config.yaml
num_hidden_layers: 8
hidden_size: 256
num_attention_heads: 4
num_key_value_heads: 4
head_dim: 64
intermediate_size: 1280
vocab_size: 2765
hidden_act: "gelu"
norm: "layernorm"
norm_place: "pre"
norm_eps: 1e-06
positions: "learned"
qk_norm: false
attn_scale: 0.125
bias: "all"
tie_word_embeddings: true
parallel_block: false
init: "normal"
init_std_qkv: 0.036
init_std_o: 0.0447
init_std_up: 0.0515
init_std_down: 0.0515
optimizer: "soap_variant"
learning_rate: 0.0099
weight_decay: 0.0
lr_head: 0.00909
max_grad_norm: 2.0
warmup_steps: 200
schedule: "wsd"
decay_fraction: 1.0
decay_shape: "linear"
final_lr_fraction: 0.0
batch_tokens: 131072
max_seq_len: 512
doc_mask: true
z_loss: 1e-05
train_tokens: 444800000
max_steps: 3394
dataset: "wikipedia_en"
Each number is 128 + 32 x the weight over its row's rms, rounded and kept within 0 to 255. Layers, rows and columns count from 0. The size above them is the row's rms in percent of the matrix's.

# layer 4 MLP down (transposed), 1280x256, rms 0.0515, rows 1195-1200, columns 0-127
size [ 90  89 107  96  91 107]
[[181 159 125 116 127 103  46 124 108 106  75  83 167 102  98 176 113  74  85 153  97 107 117 172 179 148 134 133 172 104 149 204 124 105 152 146  96 146 183  86 119 131 140 117 149  95  74  97 155 111 120 147 115 147 129 137 140 111 149 145 149 136 129 122 124 143 123 145 135 136 143 107 110 123 206 141  77  97  80 144 128 155 146 130 121 108 122 147 186 130 140 158 115  86 152 120 138 136 139 178  78  98 131 184 126 148 168 109 189  94 135 135  89 103 125 139  81 119 134 135  95 181 156 149 178 158 127 132]
 [ 93 160 172 159 145 125 124 116 205 110 126 166 138 105 112 171 158 110 166 168 114 160  71 100 170 128  98 153  65 150 131  98 157 141 139 147  77 105 141 139 123 149  94 156  87 148 163 126 142 175 121 190 143 126  46 134 119 155 129 122 150 184 123 154 130 124 136 184 102 111  73 136 196 165  85 138  85 146 124 124 144 132 100 137 130 127 129  87  80 143 178 129 106 186 146 126 150 155 104 138  77  84 110 111  78 137 133 141 131 141 142 110 163  74 186 130  76 112  58  89 102 190  99 133 137 122 116 113]
 [122 154 138 168 185 111 142 119 123 150 116  66 139 107 175 142 116 130 116 138 145 141 127 145  86 178 125 100 121 167 113 159 126 146 202 137 149 111 132 170  83 147 189 139 159 107 136 100 156 151 127 154 167 154 120 163 133 128 102 126 134 138 168 163 115  89 108 112  80 151  99 183 131  86 139  89 104 161 165 126 169 182 145  92 109 130  93  26 138  88 123 109 176 156 126 130 111 134 127 142  65 189 169 126 153  92  60 151 110 170 200 100  62 105 169 122 122 112  58 186 107 105  99 154 137  79 176 128]
 [ 98 115 201  76 156 182 122 181 107 173 112 116 110 165 156 146 162 142 140  76 144  69 116  83  91  95 157  87  56  92 136 104 206 125  75 134 160 156 150 138 132 134 155 110  83 117 138 111 134 114 216 117 111 183 150 116 119 127 134 216 100 115 178  61 166 108  80 131 154 151 132 149 128 130 186 111 117 124 173 125  81 151 145 124 104 145 105 134 149 108 157  88 116  88  93 132 106 102 120 126 104  81 127  99 112  93 121 154 151 217 118 128 168 168 151 194 165 127 110 129 195  74 159  71 159  89 174 133]
 [171 149 118 165 113 192  89 153 140 149  77 150 163 188 156 169 127 121 152 125 167 130 161 143 108 223 149  96 144 110 103 175 119 120  70 102 132  48 122  96 137 156 188 176 101  83 106 154 144 126  67 151 146 133 129 131 134 130 124 113 144  95 117 107  98 128  95 166 131 128 199 124 114  74 110 141 165 161  75  55 149 124 135 135 134  80 142 142 164  86 107 135 171  87  89 116 229  81  92 132 120  83 118 168 132  92 137  88 139  99 106 118 120 134 147  97 126  75 143 171 106  71 145 135 120 200 173 158]
 [ 80 122 130  62 109 101 108  81 139 121 144  99 116  98 162 111 131  96 115 141 120 132 146 149 129 108 103 188 128 167 188 159 140 159 124 145 124  92 158  85 141 142  79 159 119 127 173 138  63 135 162  93  80 171 118 146 137  93 134 103 129 155 120 112 147 128  93 113 131 118  98 175 105 151  92 131 130 176 176 102 164 135  97 166 152 122 167  86 112 143 105 123 101  65  53 160 175 121  89 134 103 161 128  90 137  83 116  92 100 117 175 141 144 145  91 104 169 117 129  71 103 135 140 131 120 163 118 162]]
# layer 4 MLP up, 1280x256, rms 0.0515, rows 1196-1200, columns 0-127
size [ 97  83  96  98 101]
[[175 179  89  89 150 148 113 120  91 118 122 125 115  47  86 123  84  85 117 131 133 108 123 185 126 115 190 116 182 132 135 146 123 150 140 154 168 112 174 126 155 168 137 110 157 108  79 111  44 124  66 122  72 137 173 134 157  93  77 132 142  60 188 110 114 118 115  83 150  97 175 131 103  95 116 130 154 118 124 107 104 145 130 128  87 124 104 127 194 131 117 101 116 113 111  91  96 148 161 165 147 143 112 149 174 162 123 132  94 119  69 118 102 122 106 126 178 166 181  69 130 119 146 123 156 162 122 146]
 [133 145 104 143 139 149 121 153 178 182 162 136 159  88  68 118 134 108 150 154 160 157 126 126 122 129 134 121 161 130 122  90 115 157 111 194 130 128 110 144 138 130 133 138 116 145  98 157 164 100  57  77  65 131 125 111 122  61 125  89 146 109  96  59  93  94 154 152 123 115 146  40 128 149 118  95 181  76 113 182 109  92 109  72 117 155 132  94 118 123 115 116 139  37 128 150 201 132 149 165 123 103 157 155 117 109 164 150 158 159 133  55  92 142 145 103 124 140 151 171 159 189 118 149 134 138 106 147]
 [181 156 147 145 145  95 176 128 130 138 162 116 129 143 165  83 147 153 112 149 134 179 203 187 108 124 125  92 182 112 124 132  58 172 133 152 126 153  91 155 144 107 124 102 144 158 115  84 114 102  79 106 153  95  65 159 136 128 112 116  67  57 115 121  87 157 131 113  92 181 125 120 113 142  96 125 112  18 115 180 121 134 134  71 129 134 118 139 129 106 122 137 144 111 170 111  71 129 111  69 132 109 113 139 138 154 145 159 107 117  92  94  84 110 107 124 161 140 130 119 125  79  85  93 113 158 121 137]
 [181 130 175 120 143 124 174 114 138  65 144 119 111 148  83  90  77 146 136  96 111  83  65  86 197 105 142 108  93  82 140 106 148 196 144  99 106 119 104  86 121 119 102 139  65 130  92 104 179 172 108 212 121 109 144 108 170 112 105 135 110 127 136 102 131 128 175  84  93  76 134 142 112 124 144 154 143 150 120  94  82 143  55  85  94 176 126 111 100 173 112 139 121 122 148 125 145 147 161  80 175  81 112  97  70 144 201  80 120 173 195 114 110 105 110 102 167 143 151  97 127 143 142 120 125  45  91 125]
 [142 159 137  70 201 155 173 113  84 151  83 135 124 119 191  96 135 183  98 164 141 172 103 130 144 116 101 197 127 160  79 157  90 107  72  95 124 189 159 128 149 116 116  89 139  90 168 144 115 120 112 133 163 151 167 127 128  93  61 119 124 126 171 109 140 136 128  96 157 128 203 152  73 146 116 102 131 132 154 155 140  92 163 146  82 130 150 144  84 111 116  91 159 126  75 124 145 153  90 103 125 138 127 134 152 126 162 100 124 162 110 123 112 146 171 147 197 170 123 181  76 115 104 132 168 148  61 119]]